config = dict(
    num_hidden_layers=8,
    hidden_size=128,
    num_attention_heads=6,
    num_key_value_heads=6,
    head_dim=32,
    intermediate_size=640,
    vocab_size=1024,
    hidden_act='gelu',
    norm='layernorm',
    norm_place='pre',
    norm_eps=1e-05,
    positions='rope',
    rope_theta=10000.0,
    rope_fraction=0.25,
    qk_norm=False,
    attn_scale=0.177,
    bias='all',
    tie_word_embeddings=False,
    parallel_block=True,
    init='normal',
    init_std_qkv=0.0442,
    init_std_o=0.0,
    init_std_up=0.0442,
    init_std_down=0.0,
    optimizer='cautious_adamw',
    learning_rate=0.0022,
    lr_mult_qkv=0.4,
    lr_mult_up=1.22,
    beta1=0.9,
    beta2=0.95,
    lr_head=0.00353,
    warmup_steps=276,
    schedule='wsd',
    decay_fraction=0.581,
    decay_shape='cos',
    final_lr_fraction=0.1,
    batch_tokens=32768,
    max_seq_len=512,
    doc_mask=True,
    train_tokens=149900000,
    max_steps=4575,
    dataset='wikipedia_en',
)
Each number is 500 + 50 x the weight over its row's rms, rounded and kept within 0 to 999. Layers, rows and columns count from 0. Numbers have three digits each. The size before them is the row's rms in percent of the matrix's.

# layer 3 MLP down (transposed), 640x128, rms 0.0868, rows 423-529, columns 0-63
125:480477555426539493585501554423502479531507409518510525475553534569488436490486444552549526419450488449481451470433498490435530428460503428498520427507524554368580511473452502495541514507458466
123:519460412478515499552495431555537461478521541518514454479563474534486522516540470512549562502401546565573469450492557499558500520505589571575457397447544521485480487449348517588471455503515453
165:477459547514585521521516412407478550561572434501496478495511487503521516429565567514511541503493495465448449506487534488448538566487506482404370389531476505594490515539475466460578507482518393
086:551535514495473550482544585483488471479559501538488595547513523502580490488504506493572470488538488367497581530483482572509454521521532552539456423566424510530520624545492500430470541503506519
079:528531480488593431489480473531366529478483445438518519445477567549554495362516556470452638454475501509466396594476550551555516514488437512484415495537473474518475519512431457496503473526533494
098:487535517524518516501518479526516564559507532493429470452508358500577486406546519449530496521542549537561481570486602403525390518534386588403395546514462503542408517484468499511535435487579465
113:484557527435404486458499538450532508563491533538493507487541501461473580512469597473509410577520497547471389551462519504526486448596504597559383437529445523521463450480435518561522567464474472
108:415577363495479558530459495532461477501543491526465503476506480463523490470471543460453444493474480417509526480527630452504522567438480531471497489520478560505478524439512556611509551546529484
088:519553466490438478521524471519497475414461583554451542474473416466455492561488445551525543466519531569634543468581478540552518495445492466505557603519527509371598468504576536476534536520536553
109:445541533462577460439511443612573463473516497500476586440513524468543608507500463522493525436430627596475483422460584407474538522556584556575477479588568535485509550489501553530472421481455567
069:512486496417623574574502463456561540494536535551524613573509506467475506542451406497537552586530444457511509430477532432481574480552447472589622511484481471517484472437497459453408553497540518
092:477503549486537553385513409420463551476509463544456576522480431495505409526550505472564535523553605545490493384410587511469439563555486462477533463481492497558511529555481482447490389521516460
082:611481574439542424487527436482563577546485458509367503626483419473444494449525489526559451501490523467572565469426411507541502586509515394569483483479429532555537552508523494412554454521490436
110:512461467480478378544540470560505481476630458540447446412491436519504511450432420493542506534468502539470457550470544519540461558524509579434433515491485529428441516547583475386555485415530493
070:593536499542472513478432463543615393587463451521430403514504404484510506586496532525493526464498524474456455528439446501625547563419521400522494473534479567519629509612520476523454536515529426
079:510575461454443513530505480425565490437389486474502488468429486504516477520524537586489478568513510541530467480480495447503500501497455501413561522413484502452448503577490529450451515482526543
110:408529419446568472490514494539481482490576485509481504409509501520540518477396477511496479493549604473541480441497544449521398480578479591567551484504556479518486415507546494526523420480544555
068:513540581569515451444448534480514502443445489580581483532505429543611462518528437585536414614453509469512463495525515503485456595418474519500565451486453471502456572557551523514497417529440552
082:398575423533470607520421499412484561477455507535484509494467465538555431504593516488519517476461375548537527451582557485586453548538458411446427545473480443520452586485407547430519493538574455
072:488520537480515465514468510516562488579613407484439533485569556432485555543491511570516486650544545547451528413584497486522466492440440576442468456485573453529529606470516460384588392472510495
109:560494453650577544578445572476511459595534489571450538526463497524534500486480432581511523529497492443409495485460456543426463572467538433547498541478454455454556470478424511472554487533440478
077:498539436533560517488593523541504576462547423428551428512426530488484548402575556489612513476447498571536484449375549581518555425525465531472403507475497512510521492477523454452459478448520449
120:534514472504530449544510511437560505477549523507447538560421505470620517501554476482489467539540501448438526503539500601477555573439560415460552504478423427550490524562490484461527560462406445
104:519513540511433486541544540469514494439548452524480371486404657497537543568522528555521442486526494468484486482465462590425491449496529501445502607504536561470415434536530489526514455482519465
077:399487520492517491488494572579425437529535515466547576478427510448532488504481550587377505520500488577428519532536559444547489450465474463497502521523444528559438456471582526424486512463537581
084:564497489519496505512517456460475541497474547443526461540533539523453448488537548415382569473543522561541562523492521549465451484475462455449476557533488480422505494459451442535417612482476533
085:629491466522521529563482448500574454544541455590404562505506469449470428598521548487505565581542464486462503485407522425520536521450585459513482469505437502484577507515532487422488505557500493
108:593538590563539471460532436437450498440569424544458480431566555462552513538552453533567481419518502545492541498533515555538567474494517490600458493547433538453483538422537447545599555457456552
074:584494502494508445513455464566471465521611510506543503475502570531447459631527544416531442537508511473506487519437506506339508476568543550552484462436517544411550463485493456539451464509574450
127:540499472483499435471568554495447480536478478558510395527527500467485532457511573551424520542439504562456520631476507498520458526537499488499420471541487477502464479459516570467481467398503367
108:443525396454544435526530543525516507465475584520453657518451452518526501468541444478549492532544570401505479498544489437595484474459513451461451446485518350534436464501451549443560570568427555
075:511604561521582538535477478513461489559500534559491501501593496498348388454465550528555468526484544521491544464510453481484465493575468376576414487465564515481532431443455540532470480475547534
161:512494544561507511453450492473456506564496404496530437576605494529499491458580423429481458424466474450418600599492443502539503559494425524478536492519553519476522449511456482543395543517541548
063:460505474491490506569462513534530444567518571466400508504616551572545425533463577521501493558400569397494443454439525444488503484506497512406554406472527603456561525453521551468517519523496458
105:495444495496453498576449442480508570510566526515496572522527577522611498503506496498488491605552469420418477524488504593461465590446583512487511429424431544559468547501472458415536506485437436
099:425463415480488471548453383460524501502420542460468572535560520439579549524561368510510464524473591541473419525428578481452477554462464534562472508514596433556493490479465487452432535519506434
107:580466402434493460537488434470495528613514542557515492477494502487509547517481506604552519512496549531488515457480518486555488493429539403545441606524513507545475407505455520415488549564440517
071:508450538499504491500492637535381477557437557520454464613501396481479452538378543481550475464448441440519590527488483486453555465553465530461494546578549512465490493424547477403539443516554517
093:531614511465601525561598453420462533498510489517578499501373512466582511406567569450522528459465459502454530461467521534471550532509464530451489574560385461503458493572493437457577488412497428
063:509450414523446439568463553468458514482450493433572416541510483583485498546536445553533548587476476483483502552543463469462522519517591525470531494513512534560386451575392539435471576373444523
108:555536437512443481500576482508576435474466497569504481440418555492578499398505468511504472448595542409519477548520565545506521522399573548507565501507499435480533435442544549447501505487410527
099:549450494502536562532555484473456521455462541453530511408366443484566483503447481513509557476479507558513537599554416555641487418497387431545391510439514459577496535537476471443482500565522551
104:549468524455521424507513441468545425535447489478596460501554447502598589483467481470461505569506464424441509453377531533377535508567494526451554612474427461573502471473508459443542542473537462
082:625462501380446450547473478495381543518502515532517526561415393437535491489505517500526460545515601487477467547496522545464493380553487459594468510433495588464595545545475483467479549502492478
098:492481436560470504541560475465440554467514456501478439445435498565647572481567471411498486463455502440477448511469524497465471513424535529527494412477463513500528487477417475489497462507479447
101:501425465541616488579463511433397488559531468444500432483489472501562459482518531435431377496479455449465495463490580523526579438554411588452502505529493466625539526522477425463498464487488478
131:474470540476580518451541473420474499555512431469586473488531512438495502405558555429437453532479487447399485548532557473457477510539530498444359440534448500556489474528436498527493531475504465
096:497485526418536472521551472505514592593427453515432485492475510477554431534542460455605515439499488438560526411510447478485499445441450503482574458566499507457596564413515489404511472560440629
189:518464531488610529478560423436482511565599431516516487469515517497488539443548558479499506533495473457438466541500520500472508547482498519388392383516482512592451494526465462449560516467509437
113:550483531483449446582495493528534436475501469508526598473467444507586575507540376506524518536452539532561483530484525486442553534508474510551534531458503460513502500526479425438390485489389470
148:493670448382454522520456560466451524425498454548488550444497486556547504430472531483520556499469626518511410559508533443516517504522468519531568577466456572527590453515422532472549553459420485
089:613535475541575457548513413480543518528466617398501451450429440520578497526514493429450457429528457496511493525528471544532446571448431518425435533445505565536440464481435424443496534427464430
068:572596519502500475406460469519460500448459498504576481549557550488548427559465531525480480481398458484464515460540520537471524458523551534471644487501542530548560506494519488524537470481473519
088:498452513522475487528472445545450442568595426493546529525498513498548460461535522502580493444445499479514473552563524531471459437565407473644490470505517538604476542526509528466485492480594478
095:489413421591544570562504451507489419573536488541495491531522523513558506446459449555475460542532437500536528413501473495478483472516525428526472446539549478532395529510524534548515476517414451
119:489533544551568525494554473591492510425494495528512459523474469550506595377502429476492434565470517411519405530410477546522451501479553488411449537492519459427493451536437488395491511533497490
095:515527533516589589443490501550489481451473506555546380488574487453536546488529533588496517547398501485515462525467566466481429430524525504445502515525520426444463532516495504454463536492437461
101:522396468491457541499488423486578526568430539463389570429521514505455530540476525607580526504532531533570451531491437610478565564489520464525429551401489500442524475501456435546544519484449540
099:369529470400473485459534469501483477506500523537394565466439503547526583564417510455508435557534576508605451489421548480496517437478516499485521536516510501495525471547462525393517442552429429
150:549560487442494547394468514479462544465543475528558596486571602518523468478461457471484405485486417436499502574478432518459537547435578455502525418428477510500518547584538513438439525498420426
075:491510408477545510556523459496499487474478470353582565436520560563586627489493490374525533519450558529510447500493596439390499511499499555502502537564505439568461479505460418532529548500430495
119:546532605519502508513488507489489456465484516502518446522485585504521582496380456491404524533516470520390420624502516622423504536521504552418472526443458514480445493559495562474539518489429412
065:527543485494534549527504534381489427452483460447511533423482506541390473513520421523475454528529439567437524474505468468487493477590402466502417585593530454510489455543571517559479447457657556
065:526483523557541547458430541459438424433551524584580543484488481505439533514453457466387543465501509496518520461639559524444492377528440531464446505461502591509465592538522471487474506485470482
106:504533496536501477466537466432412494491522516482545518491459463482543414470523584564535533424482504482517488450595567569464570394517441489524457543535448522578489544528605529442509467585510482
134:555442455457585577508402478536526516440431477545445496530467561476458465491446598556484524457441510573442437568457500462545522456491551577579472505455548438483445456535419478527528462452529425
124:513479491473492393562500470433525449465427523512487546521500446571560551463572419467483508473456535463537448501533526529519542521517461483532556495339489468495510620524499516488517565465401495
140:482553549506484536460503436490521463561468419499484495456561510469549589397532528576455406435471410394431556587551466557410554524380464493430461538529511539538515498523621487485498501608492468
104:550579379573536497490484415487543456486561486444469478461544496473506542493578477549397561598507529469521473539434403530437474484529479475451467570496466530498422430531400551515447480538419556
104:441470508456534493466500492613497580566419491478545527492502459532469507550427544546486502478414511440552578500464584430558462513484558525500467475496530541541491502413493462518430452537522518
115:678489585548480506451440528484512540525518493549494378540512504492455546479384531504490475575549522559548509539423526579577539507505374532492478459528485539483459487414482459493528594589472509
091:535544490552434455481429464490526585455474471526482484522532559436556569565469506503502500478412488499532521549558527521428456463456394603517504627558488486527436495537414402476515558493512496
090:434481541537560503463480449506439534528522492471410490453518490380529466472505560483577539468545512511521542480491443552543455567509491587619441428555512503480547459431472491536612448519524432
106:465430437488608451545601495420472535507520556547410513466517490527494471478532457502555517429522514480395552476536471584577434465547521535450469539529479494431555521431510566448458543492548616
073:537496582476474496559589480534438476551563448516489512562538561550468464516488511570420509501508516473474517430485488489496525474469579473557529482496492459539535528494472529484403438574505462
072:501408423496501520527487554490555559632431474502452496479510486544530542551508464580538621570450432420484542582534452499517515502496466493523346497456384463446537518620473393549523544518505465
077:479498488465385511467475450391549452541519486535459504530631518454517458629474529466614449544480502467557505447445532470520447496552439485430410507551447406561504538496442525586553506484458498
083:560467523499489605479385459467427549532509548614464517505454428511510526437477517489441562575483532599511468506481591501564463520554458474564508508530574394482507516533467529578538450476386508
109:570411538571480418519470465393589508459471586489562410498471506597608508441476383454409498471492532457529433546482519447444465590391521478481533503486482483497532469444522467560499484492544460
104:481547408507497497481603471617500489519460590495623450465496484460464564517529451509509482579499516567417468521524506465438437485497556446471393453444501476480492469484432518529512541609557517
066:525459506518400397548483470529520504515468508543475467527530527481480624538468574498528489540503512460558441493504558495543460515536397540601492432420559587530495514474422465523459551512513358
102:507459405567563575550531520498470510470400537488515547545467401528525460542467487549439543484578539509527507575534570451465489583465475494509542530457455438547499566543419395426548476514419429
128:540484432452514548485423465448549468527497478558510463432567488497625518471540514491507473512538503483520434421426533524415601522372512510466527555514503537521497457524437380409506458412489506
075:619536479459518469452414479507500473538494478612434567453529447532447498472451481507492520479596485603440509485464464515441617476546435456435494504538589507553525447489524470550552539481463464
088:462446553467558515523541562602456621472491512547484409442549532529462494542453606536510517464422517561453509464436543418485495446563411580532471435495580548473540482442473506457480443444560531
102:498547518508518505448491424426515499480526407518461620468492479517542563448518539480568550507443424482526513461481497494443525543511472496523512565499525558455497508548556548470604460461503529
079:569502500476500450454489486448515494604439433438545499499482557537653488541503533493444434440540481362486486472530454487522478451475473566424497465512544481602547523435449450504480424516505505
066:465534397588464495581391508557549519444497448520478441502592534579528572496449506472578405476556513569500565505416634474514499516445476511631505497525490504503437572519506464446516484501479529
095:484498498557465508445443456579588512449495445366539465568473492529549545466551511473515547547537605502421495462480508484462422537463519544387498525543581447537404482506494446438537429486454555
110:551439445491481444539547530462500581426497508533487458470527397539466579495527475532363443515457545516478484580499475559553538499524478459517471455423439488563493488447518525440450445565509463
101:589502541584461466399530508513537465374521494507545477570506362553611559522479511550563640551460454519537436485508439522425479462470429441494504477549354524481523466538439551419515476531463489
068:433427456502539544484397513448473539514433536483556555490477468449456584562510506544489493575522495392552562521559578481559540484414466545560404440541543515522502431439523377489476412457545502
086:550439465479537453458482527572477560541510530455546483480501394541497566511499501480477512489502521558410572573542452463516476513507466567506402517429486495639478408367462389443528497413482596
099:413504570453433575433502445486541533544497524556374515550576483511494461492571417568464477521396512419441503545430594489496487448553579544485521476494479619474534502444491478505458503537545484
069:520493428535470520400458404474547548572463563473552472471464473457626481536425504505453538499502536481536494503500559491530455522518449544405395497542494435569512563504475516591533472494461550
111:496524510456485466528478484559472434494494469498499407424478494517557598533559432573430527515421426526486466548348509584527541459515533480463468461485532442435520421551459465464540385414513447
085:453451531545474472476507413555653449554512572539514516410467482491515499481479480508493540451505506491532514496461507552575489470501558546488467453432573482559523539538489424511625494584493534
081:448490482474588580454515472482424571489448500400547446520530492472577453407522562425528460506496518500416422497468540498500521467493465508498445495439467507571535554513454464493491470489475430
079:532584568437488501538483505454519534591458525434462540512558442610497646562476512517521516512491552491542513477483510478439487542425481484502521461444524530450475376587553444443425421471445513
126:475523444497425435491515502550457466500488490561445539426556481488528545519442556587411478499453580483506537492566459434545454433635496520551490515441616501500448526426507519461493495449511601
076:499464469492560574594460513557487537587402494465517555464411498595539458437477434479530534615491499541510459438437418459434544598414516441451537480441451493511507456563579456577468535427547499
109:447498456516471525523539412496504455549495447505460510472431477447532551512458525573481521418485491598412440442520537517516492565544457517540522525648390597533426597498550558447460541485455443
083:490507413440544487492438486459524491497557487499492451573482526534502510573473487469497510512483488566432530588526458499498432599553534525378517508443527548507458486369548505444452433605559606
110:541519542497520514524484515515520557567504437566506620499476608514541528464443458451556457583506487500507453475402551596413424535420513463362506480573448513517508492597512448457519462577446516
066:527466515415448487481401530482550536495436431592545484447512570476487448539577539581549547549533486507428509537331516522474551442500467473514531515442511571494410460491476465505572498535393405
076:572392465456398521509590432456477521538485501430495505563432467482536529480576487500484534450477437527530537501523455557526435566507445528430429557530568519505601508490550491544452489540561462
097:440490487461446528482450501491519486528471514586474511443549509527486485502443407586442459559467506490582514509514478429549402478518598489582464423405584526527541422469542551472550461581593519
# layer 3 MLP up, 640x128, rms 0.0872, rows 424-530, columns 0-63
089:472521521544562523495452480479505565480439489436506446427559421537469573374486410481500619475530513529564517466511476459540393406536529546432483520445471562519473454536491480472510503520633500
100:463539467517520482401492524550626588522423571443494445462455483479514605514456514534552606457450563572551553447502482478517490396508510491529446542505474542524409538528453468514564384451542502
119:485562458510577448420546471522583533562525462445570412421492530518573547431576530506511505475498436488465481499468573386429395456497458596459430484476544451580379498400488474504526506461507490
084:521669494494544512464442496526543515528439464433580477529452517501586523495498545412550572489480501591507531509443546563491509472544496567500482555507472466499482450433379437522547338455538512
089:472482444502552493474512498555590540538501557459461472500523467456513528393509536511535425488524568498491507464519556443464437457450411610507366535543461490587480457506401553528527410511520560
094:519491515533489455451523459523547480458537540360576483483484500459578629459511459573461570484433486555456502460404522455518493463500345560485432499566544486528467492410494494524510447407543530
100:428468424585461472543529534604491518542501505523485432500512481479563444463484504538517581477469590464556550526558524504516491534503487526535522441483508660573499469445490486545513419573517464
097:514616457479491470479508539552505521464444570487480516530447445509517574558453537539540573494495601630599522430539517513497466461515502500563495590540509488485494486516538540502541466489507533
095:451489492522514533505521445514536501511469566477511466429428443488520545406497391452508625475511575641496554411450514408520379449545520492510458529605489496513490465498557510562521406588626528
091:538469498542471539469456443475479504515466547498561497472517427428564461566440535379539494444467575522600511441400492512604506516597563479518472522448557524583547551520393461422481461499523549
094:460495435530642460461488466524532590511472490531516509503410410543524491515544458480458572459466571602490569403551531490507470458566471502516401513524477544522464505540518531507499423551492530
098:462492507567527509483488451598565586495570477499520500553459390443484479545471428557475534464456507521550602402409496444494502535505538467562487466508543510633482528489453570445541385462480544
096:562437446543499508544500522504587591523573508453484462462456471505486649506519538445464463467463496514522492454507527520446413533461433598421413517482565493522486454464460534359565448438456505
092:571482486590501464460405442523525561499566464472460508458480418525540411556531466424492561468433567539598436528435493412621515545568497482547481397556463513499498533500425467484542511514488519
107:536590505485500532488591494506646530558383534489485481462459461541498531508486518508550461474500568541540514381486629479445521435579447557461505550518551472522473480515466439498507378489471540
092:493614508502508558477479454456553624484470587473585438454418465411530497541406482497533578403509536593569479415519513473489482490503525504516467519521532461511488538396468361461554443511546564
106:524474521529456374433480384541491502575502521370538497459404469555555502520473380499475488474541468493504471579494427541531496542473538510410454517492508483491502409549523556503533570470621528
096:535510514449455463517564469473475535493491429541553484528344518444506519472567453456474440460557518559531516478397508487443516443465543572521452538460481477598407566539555505539476423477460539
097:560442509581485531463497416515486552455473482548511523461478454449579559590512501428525504472424570511492570527441531546599511460510478496541509477428505496537536480504534471591463473494507537
091:510486422526450364438517468548550493482526461469502519524471537445595585518446456447518625418479485529505507488493556492500529493462513516507466460433555531557493522429492423561560443559537542
085:501543446548522495448456509566513490552510424433528499550438513490579596442502552538597519505368434576489509518459566533497540448510446618549474549452597491486479506453389352404547394482498496
098:485493509533499439508506484439521500534516448492550445509449550428545536473445554588534582437444484488511510459449511412443468557542478507498410582518516489551466506514565478477533455506499497
084:520448475484500425405550492524512498503530462453534447506446566435605622564517538506481499471491497488520517547491541506427489479419532576385428529530567535467456466519500458541493458521541498
107:453518500535485370471435426469612502593515600474526470532565579451525541476552482489505531496477470497443519531520448479471458510437494469441532474437508447467455490527484514606493534547498502
108:491473422485421369521492537412548452658469513517517526551483465432542545504499470434584484491562524479578455552484449571446497521413526481452466437514565499463501487526556512505594484515520523
095:533516452514539502502475413536585578488525494462490502555443452483520511542483420478473591500517489601592512493464538420466490458487513498516504419459581536534529513533485485448470436516563543
137:431610391507510453522532511462533508459480435493546517412403477530558510513578529504494458483511516508483509487493541494557423545516330627498495563462518579555484495517558483620503488551487479
095:502518500494401450491430531481616552499413573522526487552434503518564512487502473517519571496534495502519483586451398586448536525427522513402569384456544524494518466477492458443538430541451501
094:536519422551476475457544518528548578534529478508527477512513496475497556422533486466488510503440500537497560476423512474473432462519307534500423527489466475465357543440520529409564476447472486
086:480501469472517488515590468531496508506451435452487474495389429438585544523501452551497557364501455487515528505534559485503479447408411517450488496515600593583446486499512421469571539447479505
089:499455500539501518505510474492521505468339551546518459539561434546491477519446512515547504446482535465447518504527452495708415514535558463465489488380471606533573448545428470544532465482499514
156:547492477532498433533492537491524496561368561504545500440440513362571429462416524548579531490447538519490497490483522442554475541522534566461463586513408460489498500399577458559488488528476503
097:566517507482578523463492361473405505525587522485491526514394472539508455523544542521556519437424457660544538498406558480544515475504464511532467522481589493500494490486500513479477483503535492
086:499454492525484468478511397527535573558515451477594461489532536500560470514485522578539558505477471508466410466418517497476564556547559532498413470476517507540421538395430378494559437485455464
089:440458500500483429515519432553489498439521475516553527510562505479608517477513405527518516439469521449503614506442500419522446448513525505477475490536515528570485384396564530574523460509560568
104:492573472511526386500512475494493402555520599467535485459407486505499476487519432574462469513475540426552516481471508473547477540582481516406481498592500483474461431463513553558536502518598524
090:540446477558443520540429411471434463513413521437446488515560460522597452512481433480525531525400480551608431538441515545445382405469489498495505459561531568493388548555442471442459514594572511
085:497591492471611564485551549490483504516433510495596554451476544521511518435547523476471496481407534540485576455412525506563506496560495552468450609526483455527472484475483380451533449398415527
101:490481416529472489496406477616522557511500447513464477582541447484548449522515520455556453490493529607541492432518626461597532428571488474497493464423585480506504451509469516541514416528440475
089:466503406505424466463502556615521477487486482529496514458492544510542553528448446495545496434495598492530555482445524493558508542527475504459469552396579519571491497534466437505570455518491527
090:562500437525551489509501485531496540531425451534502478457417450415558495477450528514544480418416491472629591529524511499535517520493494474493449567532493664552472512490520367537520497549468563
094:419553443480540542537560564515550475520452567442599475390521443487516510447536530514556464485466571434475604510516485442566368427554455614478469596521501494544436417502459452611495562505545493
105:488463475478446488499470496648457508507476612468439495413435459445559452486502501476546523460403566556583529446454497431433463381585431517523474459513453532500516574510520486558488483590459504
094:522542460537438538454501508456542534487507399531516477463416514531573565455463542449571475460547530483477485460416477538607507475433343590459508491474499508519470505474500452582571441486437496
091:582529472523507527449348482423497538545462469499588450475533556522551561507511548447446499470443606545471545462451461540535471462518477515565410562429517527526489524500522393541570413499445478
101:480576455520507488489494555569594515496435537447518529486465460491563519482452539550530556489458618618607531434506510490500464434553468530570452597534481544484468486520496460487583434467534500
090:470434475502552501384513523535625585521420452429485483490472473522530531546428530494562503462515498551554511342529425487462485492474513543521519434525552485515482504451474406498593398561452542
105:467528440516540493410490519578561578515427534460489449466483466494515606496446489513528642487444599621563557422536521492484465426522483556563449585477491547513423526511453476510579383453539544
105:406594435468460472557452552484493485469444508503545535427524537539565556478536513517559499517448640480540549560546552509602456552493431648388516579434510514516468551483526492491510452405547494
103:531498416581528469481487457475514542502461438492537496602461463472497574538568486483497482449498590553522526420564622475556515520467394530507431466510553460512502467438475529458546394494547584
088:470480430488497493473425463498514533636465451495556416542531538467496581504417467458503495521424558506474570528572493469498478547532472486483456476432489517574410502461534447503571492488511520
089:562417518515464477475383495519462476481451525567515499545461526528557460572438517496574534517463511598487506441483502514523420455475495516421497582483407398492498557477464445430557424566539571
107:444443517526433502490450486554457506510417524483559504506494505531535491554430479515537401455404567505582524491555431469584488500520533489504503441411504526607522537545552462579480462590493493
111:517488474518447370457501501431514497532463646506551493457462550420558508513521392543451674489525561462414474548482498478517445522485421505477462564505519529478501490522584491502561487541460525
103:567467466532477454506569403488533574531518496494536478506421538431477588427516449522494511483433540501469555477461484488504546536460487536450397503495552531474466499460513406453587366410542462
096:463533443590473488474528488533505514567541457370623487492450554476531566405497498545479543503445470507562458530403544487448489536477367563384449533465620472449433532471511479553533399440475464
107:475435449542637478499453502555510500518485503491490487402492468518520562523457490508540499487472594563611510459403545562523489470505436522428500528515445504470463485533482449497526482481514499
131:496464445498463477520510493439534498639445522484494484432543470522603539433504481449460514529476580512565503590496480499593514545472431569493446540517529578548491484504516491467559497545485535
099:423526497505523421455489481500512556543502508438593487346471561540567502553484499520516528433466595485505507458464537498587497520567527521459482547458493479633518439477539509537542455551505542
082:497588520468541502488436440517530516536509451463647482471441555479532619433438547484494451521415500559495446454536573482464527503493406579540461514553526477625406436465391470488551434442517557
098:416477501547478488507450459556463552543477502476550495435508531509572474456546458455529462458427604477568516545479458493637408504518491513412473513408450497609476542506481475592581464476526546
091:601479543485566450521550555532544592558438390492498507607524493493500650463486509589543476447530435482587493503452485499506528486430493530499417500448454593457442461417468446485584486526430445
102:460610497553504434521421433481478446464538504477591470466540455485551578476498456524494456496511525480519582544518521470576455521521479597498506658497495473551458520467437571474469516525547521
089:391557411516502453490528525474522526547500470490507569478394494413551510492530584561595470388418497525546548422535509533468486513453360545471467555566530457528500540410588445536558450533505509
095:512503485527452438465502457474556546487465492471541466513458568451552465501445513618549557468467464531479561538377460439530487461606518528449486554427572505480450524464527474623536543499421509
108:488546445553424423500376479417560497580545477496532482490535455516552512533471463517475522425472514527523465526471611545544502555574488545541468561421484544614484525445507462559577485486512527
104:423468486546483472462422519505524455533476466490512483493535503429593487471552497489557524417484525419492559552474568519563423523499384577384491535460554553607531439483540474554578468603528506
108:479513423497515469552335475568450491540399529512498517460515547550604495547529470524424434488523589496584502487544475561574455542486406531461419435449518581567459466476456526599582470596496559
091:507498426559483452517545523539554517561536471473538456507440504537558526522484504473547546517488454460488562501503508459474390419496477526473448464413548507529467480447566457538470476554444501
117:588493495511457443527516448464548490511482499446461507496459419491582505517529484537548545467521478473579479491484479474416442450482401593502510479443574541561477543466493404487513533534495645
116:475485498513508403511566496602624493607494510483534446513462517456524483584480408511540513501530472497471484463476562465552446526543403506472486501481533515610510443517515483442512529458508515
094:505452510517529509534530550653473537551425485491519506483399479474550534509514531475541538519432526528529507477426512534521566516471484546495508501511463545550450471488394514437510434473564504
105:496465460483401367501447425442522504482535468426516548510447544548566579473506412465525553499515544484547465502469550508454377534518484514510476486549532573552436488498522454503551465492511573
090:499436535536516474544470322483463518464503429551441459542422483547576594536445510483498503503438538553488501503533536504659493473558489577528523477508558477552524527556511427512494472487477620
096:518578520475577533515527424458500552490533581435532442526389526503469461511520495448528495394509520570464534316501541386503503459444521495434483485594544512610486532458507493393491491604503503
105:449497508631538512545430529560500480528424477492521483541439484518588515527475559482461490429474551447440503498464420521508496541513483503398494493492525500548545511527544446442532520522514497
113:428508470514463393483517454428561509541530515447532464523525491514531529500535469545497478533509588451383499555470579537557466529449458508546479475478506475532474439566545523457509487522567422
091:439484495557452539474425511572538511467505474478566441398519482554555519413519407523476578478432627502466497586477526497569422562535495510511462522439470565542499406512538545559518474550505456
092:355497458550605534509497440593515476460430561499522486499504451525500476460482434525494498515493542488524632479579561417524402457565519540473474527493471566532481350455518500561518503552665571
098:556546438507554455507589479481441527462476589518423481379467414531526439475504532438538485491455550564529548350486516473539481419632547486459454464527457485578487540509413505474488517489482516
100:435467436520464526430536425501501456525480559480483497493469438510573472522522482525522547532439483486613554510594503489451403528619441511415522485475574509583433503497475506589501509486481509
090:505547456532471514529506483469552482547459394465529461390464541508559584610515548521597439414448481451471538520440534521645464449510445554502453529351459565576446468495486393551556465519507530
095:533555459511424551532461445492509556445478507522546478498450419478555490557526542492584470440542577584458517491509453478584535579495486475433527512423546517583496474532458445524551453501464536
089:480471484570637463467533546567463538487463513466491508511552495501531477463452567561478465462450534464500521396419583474449514523599467577439502447492530508542479490371473432487520475553467479
143:412615426510561455519505425464547466495471474504479482396465531537573515478532475510513472477492556496499502508481446422578454560519333612478498525436561549552490517528445537616481445651593526
088:459604465557465440424366429464518498526521531460568476526473518565502517517515476542474591458442623494515500552438508528572490514524491527570468551457563541496520471508506506587538408521475484
097:452632489523634456468466490522532486549533618427461410463532510563542534456518445597503504495512424491471486514462535449455418509405457496452435528525495566457475444461516521469479508521600503
089:425495523534513460480514430513541532465498574450543495519498443569547485538465379491475598482481619508577532496502438446499392470480521541546472489542467441560502424515523552518531449495596547
094:383470431555456427489520536498577543471486586471465456463519447508621502450526466529491478456463484483625502539474530525474492531513534567432485541441477630522493411470581480543515492617587493
112:512525448506471497477509462434516484492461499515501538491440473468612545474544462582551503433473528505527596529485480526507503542437381625493500483437560491493494486465536530532526451556519492
093:554403474507476481490528418522436528489501525503447477544431501497601459475532521554508531426461578511526468386509457464609394521509494506538494402506560479512498493513512546448484525497486568
093:467553458468553525475498467533597505510453515415515503497486464512552570491493492489552529540452516441593553502558550443497439516489473541480485510486584570551443444407512423516540517531572583
099:394423497538421480456510502440632498486535474529491483498511514504513546471508477506479599529492514538459490539538430502517338524475455614517462488428507539533478438473495520487524435561614529
084:569506471522507522464458496486502574488393536502499456474506474533536514470487496475462597498424614518531559493511511479590439516616495495537405539338571517546490439532490488557504419547488507
086:496475414507482387483463478557496495544535392475528423453437544389569563472510469479446505462392495514457495531449497556467480497460475592422404468528501408516482541474511507468558407554556504
092:494520445491489527543553542548529561525428500512449490439456465520505542499481495543556578534512583443486519537504543470513499501485458540511545506407578633528480479436515404504530497492446499
090:551629418522571490512462513517580492526430534424512493469466471476509528467433608477558434468481565595533537444453566564491464489549399506498445579535463489509443494508422391536513470498489524
100:422570455522565483513514539477600506541449466499484499535538440536576593508457505460465490523536594517535518555508578483435481489539447513470434472528537563526441423555519559501508468534493511
094:578460420589451527530503501553538524476397389503518524471510476523557486482456542472491450530503550522523519527504511511521420514539536530499422452425565607566486445509504513542502457619489591
096:554515489460384398381438449521510503546479497478534448508546425527474523454554491495552590525482583503426530485481444446497414531521445558419486570470477539515498458511596487571594519571465475
118:370588472478566416480466513485531449482513535470539529476460565455569475514460517581513546474539525437548519491484585455529488561497390504489492504490525531514490483522543482546589492486570463
113:454473466495472408510472482557504488473523496490557487484512453506513479522508403476571538489547512494586499539503486562511454536460448548574542460379571569582538431499426551529509469517487571
089:489442475542549396450475443528542586488504492476539472482553584414555549575437479402560555472487510510490496559436514502554507519534509628448488479387489497531477518435479466547535363502494488
086:558498483482522447451607453520586637514539534530450461539514455451500496529532428505454483500486429475604517411528565443427463401589571502441493437509532498416440551435501503452451514508539480
100:565460488531473504497436478552448538552429555461511491452558418535532454482470374481555523472508483559562442543479476430584455504585548500462510448390486582582519449467520375509513486588517527
090:509482519550557511439480463527523496539422581521474455523523423454517484552503504452462481502537542516571577470516481484524372546521510503539435442457592551595463509496457532596491433673531562
099:434519432561637501505509518612493550513522512452521488574450413496554495577558543583462439484479474484477420489485511464519446387493427510497542513513564474578434510496477400501468535459526460